config = dict(
    n_layer=26,
    d_model=192,
    n_head=4,
    n_kv_head=4,
    head_dim=32,
    d_mlp=768,
    vocab_size=1422,
    activation='gelu',
    norm='layernorm',
    norm_place='pre',
    norm_eps=1e-05,
    positions='rope',
    rope_base=10000.0,
    rope_fraction=1.0,
    qk_norm=False,
    attn_scale=0.177,
    bias='all',
    tie_embeddings=False,
    parallel_block=False,
    init='uniform',
    init_std_qkv=0.0316,
    init_std_o=0.0,
    init_std_up=0.0316,
    init_std_down=0.0,
    optimizer='soap_variant',
    lr=0.00451,
    lr_mult_up=1.43,
    beta1=0.95,
    beta2=0.99,
    lr_head=0.00872,
    grad_clip=2.0,
    warmup_steps=200,
    schedule='wsd',
    decay_fraction=0.734,
    decay_shape='cos',
    final_lr_fraction=0.0,
    batch_tokens=65536,
    seq_len=1024,
    doc_mask=False,
    train_tokens=207200000,
    steps=3162,
    dataset='wikipedia_en',
)
Each number is 200 + 20 x the weight over its row's rms, rounded and kept within 0 to 999. Layers, rows and columns count from 0. The size before them is the row's rms in percent of the matrix's.

# down: layer 15 MLP down (transposed), 768x192, rms 0.104, rows 154-253, columns 160-191
# up: layer 15 MLP up, 768x192, rms 0.147, rows 155-254, columns 160-191
down154,110,201,224,211,173,234,262,195,181,206,219,218,189,193,206,208,177,194,204,192,195,235,198,220,225,213,200,235,192,201,232,187,217
up155,104,190,189,199,162,142,186,193,216,201,177,201,198,209,189,185,232,192,223,211,200,203,202,191,235,165,233,186,187,209,206,222,204
down155,105,184,208,216,179,208,175,194,234,196,222,174,180,177,216,219,208,202,199,209,192,207,220,165,241,208,205,184,175,223,187,178,188
up156,090,206,200,184,211,251,199,183,179,192,201,207,245,188,216,212,185,181,218,173,230,195,172,209,222,216,152,155,189,193,210,166,221
down156,088,175,193,198,186,147,183,154,217,212,192,220,155,238,215,179,212,194,163,190,188,181,194,162,218,159,230,200,225,193,192,217,209
up157,103,194,226,211,198,185,199,163,158,209,185,191,179,196,214,205,213,224,213,175,178,195,217,196,209,170,148,216,193,171,231,193,192
down157,104,215,202,207,211,200,187,230,189,217,175,246,172,205,194,174,199,210,176,227,160,196,211,203,163,218,192,194,193,198,206,241,201
up158,106,194,181,216,252,220,159,195,187,208,183,204,183,233,216,214,182,224,209,206,207,226,199,208,200,195,225,216,216,174,201,222,232
down158,102,213,211,210,182,158,203,194,159,202,191,220,215,219,219,197,229,195,207,184,209,218,196,162,214,181,191,184,183,215,239,192,163
up159,095,216,186,209,166,175,203,205,197,253,199,205,174,201,160,196,214,212,196,193,210,199,168,177,191,205,209,208,180,204,184,206,229
down159,097,172,192,163,214,215,239,181,219,205,191,206,190,199,202,163,224,240,194,174,230,196,189,195,234,181,228,195,210,203,156,173,195
up160,105,201,195,218,213,199,194,201,206,214,206,187,206,179,178,209,170,180,229,170,213,195,220,182,216,194,201,179,217,251,190,194,164
down160,105,205,190,194,203,152,221,203,158,226,174,218,194,209,208,191,190,176,219,185,161,183,182,223,234,178,189,194,188,199,213,189,200
up161,101,206,225,198,207,202,196,206,171,188,213,223,212,181,233,187,166,203,219,230,193,185,189,171,172,217,225,201,181,217,224,226,225
down161,097,196,192,208,184,201,197,193,208,201,192,200,196,198,189,178,207,254,211,217,187,205,202,198,207,190,234,188,205,237,194,178,195
up162,098,185,175,211,208,211,234,201,222,169,229,208,201,183,186,216,214,188,175,180,200,191,215,184,202,238,207,169,196,175,196,223,185
down162,094,231,242,188,193,191,195,217,218,185,185,222,196,223,222,202,205,224,168,183,210,211,213,222,219,200,196,230,206,227,233,202,204
up163,096,196,238,172,202,199,232,201,191,164,184,166,185,183,200,184,218,192,212,224,214,189,171,210,193,212,174,207,255,214,203,152,179
down163,095,199,188,223,179,195,186,194,201,174,218,224,214,213,184,210,204,169,212,185,194,215,200,191,171,198,235,204,180,218,216,200,225
up164,104,198,193,211,176,222,211,189,175,162,186,181,188,228,184,201,223,206,166,218,164,228,189,186,190,186,188,191,222,206,212,242,202
down164,105,200,179,203,218,202,211,169,218,193,174,227,187,194,188,192,210,194,223,172,177,192,179,201,197,175,180,198,187,197,230,212,214
up165,104,217,171,196,165,204,167,203,195,181,240,240,202,200,193,187,205,177,186,191,221,184,204,188,178,195,176,192,198,173,203,161,205
down165,103,210,222,209,214,174,202,191,210,186,185,219,211,202,210,183,212,171,234,206,190,226,201,195,216,207,217,184,196,169,219,181,203
up166,094,182,154,161,232,197,223,194,191,214,203,202,171,233,248,203,188,177,228,208,172,227,198,180,214,163,181,201,193,189,176,256,188
down166,107,187,197,198,180,171,217,188,197,184,200,201,180,216,212,221,216,226,179,193,245,206,187,191,204,237,194,182,227,246,197,207,188
up167,109,222,208,183,197,191,231,185,193,169,204,168,227,189,214,207,209,178,199,220,182,214,206,178,172,180,197,203,150,178,219,199,192
down167,116,203,165,225,180,218,211,203,236,244,230,204,196,205,194,169,230,233,210,211,191,222,215,181,191,193,226,184,180,189,169,241,200
up168,096,205,179,199,206,197,219,212,192,211,224,240,222,201,186,198,227,214,192,218,197,202,207,212,193,197,258,192,209,222,217,220,223
down168,098,179,222,181,218,232,212,200,198,186,178,195,203,201,208,197,186,184,195,180,166,185,208,204,194,206,172,196,208,228,177,184,205
up169,097,210,223,204,172,197,221,232,220,194,192,160,178,215,221,180,220,227,207,218,171,207,173,179,211,203,192,166,182,197,168,179,204
down169,089,200,189,186,206,204,196,187,183,192,187,199,181,215,205,206,244,205,201,170,203,211,199,213,215,193,200,220,234,191,249,218,190
up170,096,208,230,208,218,168,215,153,176,179,197,219,220,236,193,222,180,220,198,211,224,235,218,231,231,172,181,194,192,212,191,197,193
down170,096,275,238,197,215,217,201,222,209,195,210,201,186,197,198,196,196,198,191,202,218,196,202,169,204,180,198,177,170,197,203,188,218
up171,096,188,227,182,204,208,200,186,201,197,201,198,171,162,224,213,210,215,192,191,191,196,195,211,184,184,209,140,194,213,205,213,181
down171,091,189,182,241,173,232,186,223,210,232,190,168,194,200,187,237,191,178,186,206,229,192,202,208,187,186,193,194,198,173,213,179,225
up172,103,209,183,179,201,189,226,183,200,173,193,216,200,219,217,192,224,224,203,186,219,201,162,220,211,184,170,210,168,144,199,200,207
down172,118,218,187,215,220,193,168,203,204,222,229,191,191,189,197,185,179,213,199,218,170,221,184,178,200,202,195,210,169,183,200,223,240
up173,098,211,183,207,176,171,190,219,182,160,208,223,186,218,227,176,203,202,211,193,201,184,196,169,161,209,199,189,211,209,205,205,211
down173,098,189,186,197,213,170,214,198,212,202,197,212,203,190,180,238,176,206,197,200,225,215,183,195,160,185,213,201,229,185,189,200,212
up174,095,209,178,206,219,193,177,188,227,205,188,165,201,202,193,222,200,218,161,189,165,198,188,204,206,241,196,239,229,188,219,213,208
down174,091,204,193,150,250,201,206,201,170,192,209,217,206,228,197,181,220,174,223,191,217,216,179,215,234,184,161,192,172,225,199,191,170
up175,091,178,244,221,195,216,228,220,218,207,203,208,193,210,212,207,189,227,232,209,187,193,157,195,205,201,223,184,231,172,198,217,231
down175,097,239,196,212,215,182,224,203,152,171,220,175,191,206,189,179,214,195,183,232,181,196,194,189,201,213,208,209,164,188,227,162,234
up176,104,210,223,213,186,201,218,177,194,204,182,202,186,174,223,158,226,212,242,203,194,169,211,182,193,188,226,200,229,220,181,191,205
down176,099,183,194,204,220,171,225,220,220,204,196,196,179,219,185,209,177,191,194,195,246,207,184,182,189,227,169,206,191,206,232,225,205
up177,095,200,220,204,230,209,238,229,202,187,178,183,223,204,200,199,201,207,151,190,199,191,150,235,206,260,185,200,189,220,207,175,158
down177,092,192,190,161,192,175,175,169,225,169,241,205,179,222,187,215,229,198,222,224,201,182,172,193,185,199,215,241,212,198,197,204,195
up178,110,209,194,208,169,205,188,182,210,171,212,181,218,233,207,202,202,207,234,183,171,200,190,177,177,201,209,184,185,216,194,192,219
down178,108,218,231,188,193,211,213,200,205,230,180,233,183,178,169,170,222,157,188,187,193,170,189,201,185,209,223,189,231,217,208,231,188
up179,100,176,186,221,208,173,217,184,208,195,199,202,215,175,166,244,189,204,209,182,236,188,202,205,194,223,214,240,219,190,184,206,179
down179,103,198,212,173,191,216,202,214,202,182,180,211,210,176,184,179,198,227,174,215,214,149,200,195,154,201,176,166,217,210,237,202,231
up180,097,210,208,222,213,198,227,180,184,236,177,161,223,198,191,196,186,250,160,230,162,231,192,182,225,202,212,202,227,209,173,205,194
down180,095,220,209,183,224,212,165,205,198,204,222,208,159,243,217,198,211,171,235,222,213,180,192,195,189,194,160,240,209,189,203,196,222
up181,106,183,182,209,219,227,178,178,185,189,185,194,211,206,195,214,205,193,185,203,209,195,191,190,214,230,181,215,226,199,224,235,212
down181,101,189,224,187,175,184,235,212,203,211,220,192,231,193,136,201,196,165,231,198,214,213,151,212,190,171,202,205,209,167,209,183,200
up182,095,216,198,189,217,222,232,217,229,179,209,202,164,185,215,218,203,214,196,176,199,212,221,214,197,174,171,196,194,208,186,223,185
down182,092,205,226,208,182,178,188,210,196,197,186,190,187,192,193,205,205,201,178,185,224,181,214,187,239,193,234,167,192,163,218,213,191
up183,103,203,212,162,152,172,198,202,193,201,193,249,210,184,203,233,217,192,206,211,201,194,188,143,199,206,228,215,183,205,191,215,216
down183,099,179,191,260,205,231,218,204,201,228,214,190,211,255,210,152,209,213,190,161,174,214,188,223,212,223,176,185,216,185,215,162,206
up184,103,183,199,179,205,194,212,202,192,215,209,234,231,198,223,205,237,196,173,177,181,180,189,219,218,226,203,202,201,201,206,216,203
down184,107,157,204,132,184,184,206,179,228,213,195,223,209,180,241,213,189,200,197,205,193,200,217,212,164,172,167,185,171,194,205,239,189
up185,099,185,191,191,199,209,240,207,172,175,228,181,214,204,200,171,189,224,155,194,218,193,210,194,215,191,223,215,176,180,207,221,207
down185,098,198,214,189,219,182,181,212,237,212,199,199,207,162,198,226,245,199,243,204,200,228,193,200,221,208,197,203,221,213,211,164,236
up186,108,182,230,211,192,178,199,182,200,191,194,176,207,182,167,181,247,200,211,216,220,212,223,182,225,209,181,242,160,217,241,185,200
down186,115,215,154,214,155,233,195,222,215,245,209,194,219,193,200,172,187,196,219,204,198,203,184,199,210,184,228,178,192,189,195,218,233
up187,101,193,213,191,167,194,206,204,197,225,179,206,208,197,190,186,252,170,196,206,147,199,203,231,180,202,230,177,233,172,212,191,194
down187,107,226,191,204,202,204,220,208,187,213,176,229,204,201,202,192,186,237,204,176,214,190,204,230,224,200,199,236,213,163,202,232,190
up188,098,170,201,230,201,203,175,159,183,201,208,202,166,192,185,222,155,198,215,199,169,253,198,211,211,197,203,199,207,209,234,230,215
down188,096,159,203,190,213,219,222,225,197,191,187,194,190,231,228,190,208,222,206,196,216,185,204,159,197,194,204,213,216,178,190,176,188
up189,104,135,201,182,209,188,192,181,225,183,184,221,172,206,219,197,237,185,166,173,214,189,176,182,220,181,195,230,253,196,235,231,175
down189,097,212,200,266,197,200,197,218,191,228,221,198,204,181,201,180,215,178,219,190,207,235,180,162,172,207,181,208,160,179,189,212,223
up190,103,222,157,167,181,202,200,239,192,189,188,201,190,191,188,187,208,183,210,211,209,218,219,228,208,200,180,191,211,178,144,166,241
down190,105,228,237,213,199,196,186,177,208,203,193,211,184,230,182,189,213,198,216,204,193,182,170,171,211,231,185,241,204,212,198,194,192
up191,101,173,184,210,187,182,207,211,207,189,186,188,200,185,200,195,207,223,194,215,188,196,208,171,206,187,191,214,217,212,183,209,196
down191,094,184,185,197,210,209,193,202,195,227,212,206,213,169,219,162,194,187,202,187,216,203,207,170,189,198,186,192,202,201,214,209,220
up192,100,209,212,186,193,172,175,177,180,200,176,173,181,194,219,171,202,159,219,176,166,192,191,223,191,189,200,197,210,204,203,222,194
down192,088,184,200,206,215,207,226,218,206,212,249,213,218,193,189,229,196,255,190,219,220,208,226,181,170,237,206,215,207,194,202,171,219
up193,105,222,202,185,162,230,216,166,174,205,218,221,227,189,188,196,170,180,196,173,225,228,187,188,198,192,225,218,222,210,198,213,202
down193,117,172,221,214,204,170,220,204,214,205,209,241,219,164,153,231,167,233,198,193,190,193,196,203,190,197,211,217,185,194,164,186,174
up194,101,129,241,200,214,220,199,218,156,188,198,214,184,194,204,177,213,209,215,213,201,184,178,211,194,232,196,200,191,176,198,193,188
down194,099,194,184,170,205,178,215,199,178,207,185,220,178,231,206,200,195,199,220,203,187,198,201,206,211,201,222,209,228,229,201,190,164
up195,098,199,207,196,188,192,217,223,224,210,229,184,220,211,153,202,232,175,216,203,195,226,233,194,217,200,219,176,202,215,203,201,220
down195,105,181,198,191,222,161,182,172,193,215,215,212,187,197,205,213,199,229,209,163,198,202,183,194,178,181,189,217,216,172,180,233,210
up196,105,233,218,203,214,174,161,153,173,215,166,186,226,187,217,216,202,202,232,194,204,223,205,209,222,175,225,181,184,198,213,211,232
down196,102,196,211,164,201,227,191,247,196,201,225,214,192,214,192,203,194,171,217,205,214,197,199,198,202,224,204,208,187,211,148,175,153
up197,098,213,206,225,192,188,247,219,184,197,178,204,183,179,199,187,184,210,209,236,141,183,207,191,181,196,218,180,185,166,192,157,219
down197,096,168,198,194,206,215,188,196,189,210,186,224,187,192,204,222,218,215,245,142,213,210,192,211,236,229,166,217,207,233,211,241,187
up198,104,174,169,220,210,189,187,163,210,203,224,165,195,207,157,190,196,218,176,230,152,178,229,194,193,230,207,185,216,208,208,191,223
down198,099,246,238,162,203,193,187,205,180,198,194,213,244,161,202,184,181,178,199,153,186,222,212,173,204,199,204,223,229,185,227,211,203
up199,103,195,226,188,205,209,188,199,194,191,206,228,164,183,221,212,190,183,171,196,213,218,194,205,226,172,201,196,244,183,177,217,185
down199,099,175,177,231,209,205,220,189,216,237,186,178,189,221,243,211,194,202,204,240,217,213,181,223,213,207,227,216,165,244,227,220,248
up200,105,218,205,195,177,170,153,191,178,199,187,201,199,177,221,209,204,181,207,208,177,198,211,177,194,190,209,188,161,194,180,193,208
down200,113,211,231,224,194,178,206,194,192,219,214,236,238,187,196,204,206,187,198,181,206,203,215,150,208,212,184,183,179,219,185,163,226
up201,103,183,157,179,195,175,183,170,177,186,207,221,193,226,181,194,197,202,175,197,218,211,213,191,175,184,227,206,193,241,220,203,176
down201,105,176,251,210,207,163,197,179,194,197,239,191,174,186,176,202,208,186,175,202,197,165,215,214,215,172,224,188,179,196,193,203,197
up202,096,243,185,182,196,176,227,201,204,201,207,167,197,197,197,189,198,195,213,205,184,198,184,194,197,221,178,191,215,203,213,206,222
down202,088,236,195,169,209,203,212,210,202,178,200,198,207,177,211,219,224,227,199,220,199,189,211,242,212,201,261,203,194,212,194,166,216
up203,093,208,180,188,163,209,204,223,179,187,209,196,194,210,236,193,225,213,226,186,252,215,224,209,204,238,214,212,171,219,248,206,232
down203,097,199,196,206,179,175,198,174,196,177,183,176,156,215,174,181,177,205,186,166,178,202,213,233,218,205,213,217,213,201,191,251,215
up204,093,177,189,195,235,213,200,210,177,218,227,197,210,188,216,199,211,200,234,193,204,210,200,203,269,200,181,215,172,175,238,198,212
down204,099,201,223,180,242,229,181,196,195,192,183,198,170,183,207,211,213,195,206,186,209,186,212,220,170,183,239,202,240,226,198,201,179
up205,098,192,213,199,199,172,222,190,244,216,206,236,234,235,201,200,234,163,174,218,219,206,191,223,216,212,211,233,203,181,221,226,204
down205,094,214,171,218,183,226,210,206,208,178,203,175,192,179,162,180,208,215,202,215,175,229,196,194,230,213,192,204,210,243,194,210,210
up206,101,176,216,209,210,175,204,193,206,200,243,195,195,188,200,191,211,188,180,192,214,160,201,219,184,210,224,183,254,210,175,181,200
down206,098,235,190,169,196,232,215,184,235,174,178,154,219,186,175,198,197,180,193,220,214,215,173,223,209,192,229,174,180,195,220,195,177
up207,100,209,207,221,204,257,207,189,196,191,217,203,153,191,194,189,222,200,189,220,234,194,216,208,199,180,200,204,199,211,213,195,238
down207,110,201,150,191,172,185,191,162,164,195,205,166,199,225,218,196,202,170,198,191,160,197,185,219,208,209,194,193,218,199,192,198,213
up208,105,199,179,188,189,166,191,166,229,186,164,189,163,204,178,225,213,188,195,215,201,176,207,150,156,184,207,196,201,201,207,193,186
down208,112,195,203,163,210,189,247,195,192,208,188,236,220,182,202,222,229,235,217,180,179,175,209,209,201,200,205,204,210,181,207,196,239
up209,100,235,194,172,218,216,182,195,184,224,186,185,190,194,205,171,238,178,234,199,206,218,182,215,184,210,212,228,193,189,234,196,201
down209,096,194,184,216,241,191,212,200,200,204,196,207,181,208,229,177,176,168,204,202,200,209,216,183,190,189,215,213,189,222,205,208,197
up210,099,213,203,235,208,223,192,190,227,202,167,221,202,179,189,224,245,160,201,164,174,197,192,180,219,198,206,164,203,192,179,200,180
down210,085,206,200,155,194,175,203,212,162,189,209,200,197,214,220,179,186,200,188,174,195,192,189,186,210,226,206,232,224,236,179,180,224
up211,103,215,200,174,190,211,167,236,187,208,204,233,172,211,215,162,174,205,213,164,188,210,201,196,210,154,215,200,227,190,201,215,198
down211,102,174,208,217,199,203,216,172,231,183,217,177,217,202,201,231,232,228,228,213,235,192,181,199,205,224,173,212,224,181,170,190,188
up212,100,180,157,217,202,213,212,184,175,191,203,237,179,218,217,184,222,176,207,203,189,216,185,209,228,207,198,212,226,215,202,206,198
down212,102,203,224,210,183,215,180,216,212,174,206,182,183,236,207,221,192,197,203,246,240,175,208,217,224,183,181,197,172,200,209,213,150
up213,097,213,216,156,217,194,228,167,174,195,218,183,206,225,244,186,187,191,191,211,201,158,201,190,211,208,210,168,211,237,220,228,206
down213,086,209,173,229,200,205,198,249,187,208,219,182,187,174,196,221,219,202,224,196,215,273,210,213,229,218,220,231,214,190,213,182,174
up214,096,186,207,150,216,177,239,178,211,179,205,212,183,211,189,198,231,191,189,207,173,201,195,192,201,192,206,193,214,196,221,176,214
down214,091,193,217,229,203,228,227,198,214,203,211,197,180,203,188,217,182,200,213,183,230,198,170,206,217,207,207,211,215,217,155,179,176
up215,096,186,212,212,218,186,196,223,223,198,181,223,213,239,217,212,202,167,188,195,191,195,253,219,191,161,241,195,198,192,211,194,224
down215,096,183,191,175,182,236,210,192,220,208,231,202,191,195,242,180,200,203,206,216,175,209,177,183,183,226,182,244,183,198,212,210,207
up216,104,189,191,179,231,203,189,227,182,211,214,167,210,186,128,178,199,218,191,192,191,232,220,160,184,219,209,203,217,176,220,189,218
down216,103,158,211,225,211,200,197,199,239,216,221,206,174,197,218,187,186,206,215,226,219,193,203,211,192,190,207,197,211,175,216,219,202
up217,092,230,242,195,211,189,164,215,193,211,165,186,214,215,157,225,216,214,165,215,231,237,164,200,173,165,169,214,193,186,196,184,227
down217,090,192,175,198,191,210,201,195,172,218,211,216,159,171,230,170,185,171,242,191,221,204,204,209,219,218,214,225,204,207,211,204,205
up218,097,196,201,200,222,172,166,205,224,204,197,203,226,167,219,207,205,188,218,250,186,191,150,190,179,207,181,223,214,218,172,237,208
down218,093,206,178,234,207,200,187,179,176,221,191,208,195,183,221,166,205,220,217,188,209,217,248,223,232,177,193,224,216,209,215,208,194
up219,098,194,178,169,185,221,216,178,187,221,188,212,181,195,199,191,212,231,232,194,211,207,189,147,211,230,220,230,224,205,192,204,218
down219,096,193,207,224,213,192,209,196,179,207,188,236,210,219,192,190,196,179,217,193,181,205,194,204,200,203,213,174,180,225,191,189,209
up220,108,187,183,200,168,244,183,185,200,187,235,225,225,205,177,228,202,205,215,195,231,233,163,169,195,204,208,198,198,184,191,197,185
down220,114,197,192,211,231,186,215,169,211,213,179,187,230,200,182,222,173,175,184,209,179,200,176,228,195,186,180,191,178,227,185,187,183
up221,103,188,179,148,198,190,219,197,190,205,199,183,220,203,197,229,194,191,184,217,194,221,223,182,194,199,204,176,212,187,231,211,192
down221,111,205,244,232,202,185,206,187,222,214,177,225,223,162,189,184,186,174,195,199,221,170,190,199,235,209,199,213,185,206,202,261,207
up222,095,225,188,209,193,184,231,224,227,208,217,243,210,178,176,226,197,151,220,222,221,189,217,173,205,188,235,204,232,231,217,180,214
down222,099,225,194,207,196,192,191,203,204,211,224,220,228,211,158,203,162,208,235,180,179,242,236,202,203,168,196,193,218,221,177,211,193
up223,093,205,248,174,200,212,229,209,201,186,215,243,230,194,204,201,190,191,190,222,220,231,211,197,179,231,181,190,183,205,180,220,188
down223,096,178,180,182,241,239,207,184,189,233,178,210,219,212,199,216,216,206,174,191,207,173,227,219,183,205,214,190,177,213,213,193,169
up224,100,188,187,183,196,213,186,209,210,214,200,198,177,195,205,212,195,197,187,221,189,203,221,193,162,201,256,204,213,191,178,194,219
down224,099,211,218,162,190,242,187,209,207,220,237,200,210,220,229,211,226,179,219,204,193,187,218,210,197,217,219,203,188,203,206,213,165
up225,096,232,212,200,216,174,173,219,194,189,205,201,208,212,211,170,189,188,180,188,153,219,199,202,195,220,203,190,198,202,204,221,225
down225,091,161,168,205,168,199,191,141,190,190,188,201,191,204,194,242,244,198,214,218,218,172,202,155,189,171,212,228,207,190,222,171,188
up226,102,204,182,189,192,211,199,213,192,190,226,169,191,241,196,193,178,191,215,176,182,204,167,196,192,220,195,210,232,177,210,161,201
down226,091,207,203,191,207,183,184,194,202,183,187,223,204,193,211,226,227,191,179,209,201,209,243,209,179,198,230,183,181,220,183,213,208
up227,100,170,191,173,238,219,201,217,204,204,231,194,177,211,214,178,197,233,210,188,204,194,229,219,187,214,214,206,233,181,204,209,246
down227,093,179,214,200,186,222,208,186,192,211,213,197,208,186,189,217,208,188,214,202,188,204,203,124,184,222,226,190,195,171,200,220,178
up228,105,205,176,225,193,196,228,170,224,208,219,198,192,219,200,218,216,188,168,198,200,194,204,202,198,191,222,176,183,190,214,201,227
down228,124,201,217,213,219,206,182,197,205,181,215,187,203,208,188,185,237,180,206,242,233,196,201,206,188,227,241,218,205,212,200,204,230
up229,098,190,225,209,174,207,243,144,223,198,183,222,212,226,205,204,193,197,176,207,220,221,199,200,203,210,211,217,212,200,166,193,196
down229,107,193,219,199,173,163,190,234,216,202,195,202,190,184,188,187,192,228,232,181,226,204,207,158,212,192,204,218,214,225,188,181,200
up230,104,224,179,190,183,197,184,214,184,180,184,246,180,195,201,216,192,195,187,241,212,199,183,199,221,202,215,196,214,206,185,182,151
down230,111,188,201,199,187,192,190,199,192,214,206,183,171,211,206,194,183,217,211,202,219,218,207,186,192,201,180,217,205,208,207,208,192
up231,106,186,185,206,175,206,194,198,217,180,229,238,175,190,203,187,183,191,191,257,195,200,194,246,195,193,233,187,201,170,250,169,188
down231,109,190,213,192,204,208,176,193,225,219,182,192,192,237,229,216,252,221,177,209,177,164,203,227,184,166,207,199,248,226,207,204,197
up232,100,183,170,229,203,210,197,206,198,202,154,189,187,203,202,213,187,233,186,200,233,212,176,221,229,192,216,202,196,201,216,225,197
down232,102,222,218,185,231,236,200,196,227,183,197,185,178,233,236,176,209,180,162,179,223,203,195,225,244,196,196,220,188,196,174,183,199
up233,103,217,198,231,232,190,232,205,176,198,201,221,158,190,243,185,197,187,179,234,187,211,184,176,209,173,207,181,168,224,213,186,219
down233,111,159,201,203,181,166,212,218,214,179,187,208,197,190,217,193,195,218,216,185,173,176,205,188,208,219,166,178,196,162,214,196,204
up234,103,220,197,211,190,173,248,199,179,209,241,167,192,203,183,181,174,159,215,218,191,208,188,218,173,222,237,192,220,214,216,198,177
down234,093,200,212,167,190,231,159,207,216,179,204,233,200,191,193,196,208,233,163,179,207,183,229,166,190,203,212,193,205,190,216,225,204
up235,092,207,191,174,180,201,179,224,207,202,215,219,227,169,173,186,214,189,184,219,230,221,193,183,192,178,195,180,176,189,226,182,203
down235,090,198,229,198,208,194,189,201,183,219,209,210,186,205,192,194,210,230,195,163,166,173,172,206,198,204,214,204,192,181,157,212,190
up236,101,217,177,180,200,226,203,202,168,224,202,190,206,198,211,206,211,199,210,199,234,195,196,174,177,187,204,196,203,213,219,179,191
down236,109,177,219,230,177,194,228,224,232,189,185,203,228,218,189,242,221,215,211,190,206,198,217,185,254,192,210,221,214,193,214,204,212
up237,098,204,191,210,228,205,205,197,205,166,224,205,218,159,199,221,203,182,175,183,200,201,150,182,198,177,200,230,210,166,210,195,158
down237,107,226,244,187,224,208,189,230,178,230,218,181,226,191,220,176,193,233,202,225,270,185,196,151,217,185,204,208,216,185,190,219,224
up238,096,195,149,210,180,200,168,207,225,185,192,193,205,223,167,180,171,204,185,195,234,219,215,198,208,177,184,190,173,189,220,176,206
down238,096,177,229,171,219,190,206,196,205,257,224,206,226,191,197,220,170,192,218,193,190,219,190,169,165,216,230,207,204,210,231,175,184
up239,097,191,183,192,194,230,187,215,169,200,194,207,174,191,181,208,215,223,204,243,177,203,199,237,172,221,205,183,224,190,194,204,223
down239,100,183,194,206,205,190,194,212,228,211,209,209,191,203,170,222,171,197,211,225,250,192,203,183,192,225,202,192,209,182,166,200,196
up240,093,178,182,209,213,214,161,174,213,217,244,219,214,194,216,180,200,192,179,192,227,207,167,197,225,221,237,210,193,188,235,173,195
down240,086,199,229,207,187,201,205,214,179,168,173,203,209,222,223,186,192,213,192,187,206,182,208,186,205,188,146,188,196,224,188,209,228
up241,088,221,197,212,249,213,220,190,214,247,205,209,173,211,164,214,198,215,198,182,187,193,191,208,197,173,212,186,198,226,197,220,205
down241,078,162,215,218,144,210,220,214,175,182,187,206,244,198,215,206,219,181,206,228,214,213,199,230,242,190,200,230,185,179,198,195,204
up242,092,200,184,220,184,210,200,200,227,200,152,186,202,203,188,199,202,219,207,184,229,214,214,203,201,160,191,197,211,200,220,164,213
down242,097,215,199,203,221,224,173,194,181,208,209,237,226,205,203,215,180,218,219,211,183,191,188,165,192,192,219,198,154,238,199,201,193
up243,095,195,179,201,213,172,226,201,199,198,206,196,224,229,198,209,202,186,198,189,201,186,191,185,182,178,200,214,204,203,241,210,236
down243,086,204,225,202,167,195,200,211,216,154,187,231,193,178,215,220,216,237,191,210,204,237,212,194,213,223,214,168,195,200,175,192,207
up244,096,210,215,173,205,174,179,229,187,189,203,231,220,179,182,205,145,216,178,182,195,200,221,207,212,169,195,202,179,170,206,221,183
down244,093,191,191,173,192,260,258,162,177,212,222,185,167,217,219,210,217,211,203,181,193,212,223,234,258,212,208,196,197,202,184,206,239
up245,096,195,191,203,227,151,233,176,200,226,248,182,218,213,226,176,196,164,203,208,234,212,221,195,228,213,209,177,175,210,210,179,188
down245,096,179,212,202,218,211,174,188,198,196,213,165,179,205,185,174,212,221,210,164,206,227,171,190,193,199,207,192,224,175,187,217,178
up246,095,191,217,194,199,207,178,234,199,212,219,202,196,221,214,207,195,152,190,224,217,205,191,201,183,149,176,185,173,237,225,204,214
down246,097,196,163,200,238,240,198,197,172,215,161,183,211,180,183,174,211,224,212,220,190,235,208,213,222,197,214,155,233,226,138,201,181
up247,100,203,232,208,198,166,215,166,180,180,205,203,200,252,177,179,173,185,201,209,197,220,231,212,198,208,205,267,203,185,188,236,191
down247,107,186,178,203,203,198,229,212,190,160,189,182,171,202,194,193,221,186,216,187,222,168,230,146,220,205,207,206,194,194,200,175,240
up248,101,202,173,230,198,204,210,227,199,230,222,196,243,228,185,194,228,189,212,205,191,243,181,204,218,220,199,229,206,217,207,198,211
down248,095,234,176,175,185,182,232,197,196,194,219,221,238,185,171,213,181,204,200,213,186,202,199,206,207,189,194,196,185,224,218,198,215
up249,102,205,221,229,215,249,202,184,175,193,196,195,201,221,206,218,208,239,203,200,199,229,199,219,220,201,207,212,200,194,221,181,187
down249,099,179,202,174,230,203,221,185,201,219,221,209,216,180,210,184,176,210,165,194,192,188,167,194,207,189,216,201,189,157,196,223,194
up250,102,238,217,202,198,197,201,216,199,214,139,206,217,183,188,188,213,205,208,211,204,196,223,199,211,206,221,205,192,241,196,202,198
down250,101,222,200,138,205,216,210,213,209,224,208,206,203,193,236,209,177,199,183,181,214,203,240,199,207,184,192,227,200,211,243,204,215
up251,089,180,195,206,183,177,227,174,190,217,187,204,173,189,135,211,199,181,173,179,184,213,200,219,198,216,209,243,179,193,226,166,206
down251,085,231,167,190,207,212,204,243,206,203,209,189,197,194,244,218,217,199,210,208,215,181,209,225,180,158,192,225,246,177,220,194,205
up252,098,189,194,219,153,186,222,224,206,173,221,176,187,184,161,174,184,188,229,204,187,187,197,192,220,183,205,207,230,181,189,181,191
down252,085,197,211,202,201,189,173,199,198,185,171,207,193,213,240,212,223,177,154,196,225,204,187,195,208,217,204,209,196,243,217,204,197
up253,107,183,183,220,167,160,242,173,230,200,209,225,195,183,178,204,197,174,157,208,215,265,232,187,207,221,223,189,216,181,186,159,159
down253,108,216,163,227,205,201,185,201,189,188,214,210,183,176,166,222,204,254,202,191,205,195,193,195,213,210,226,195,184,191,182,212,188
up254,107,183,176,219,224,215,252,152,181,214,209,216,189,199,228,217,200,199,197,185,192,222,206,185,194,192,225,182,222,214,195,192,174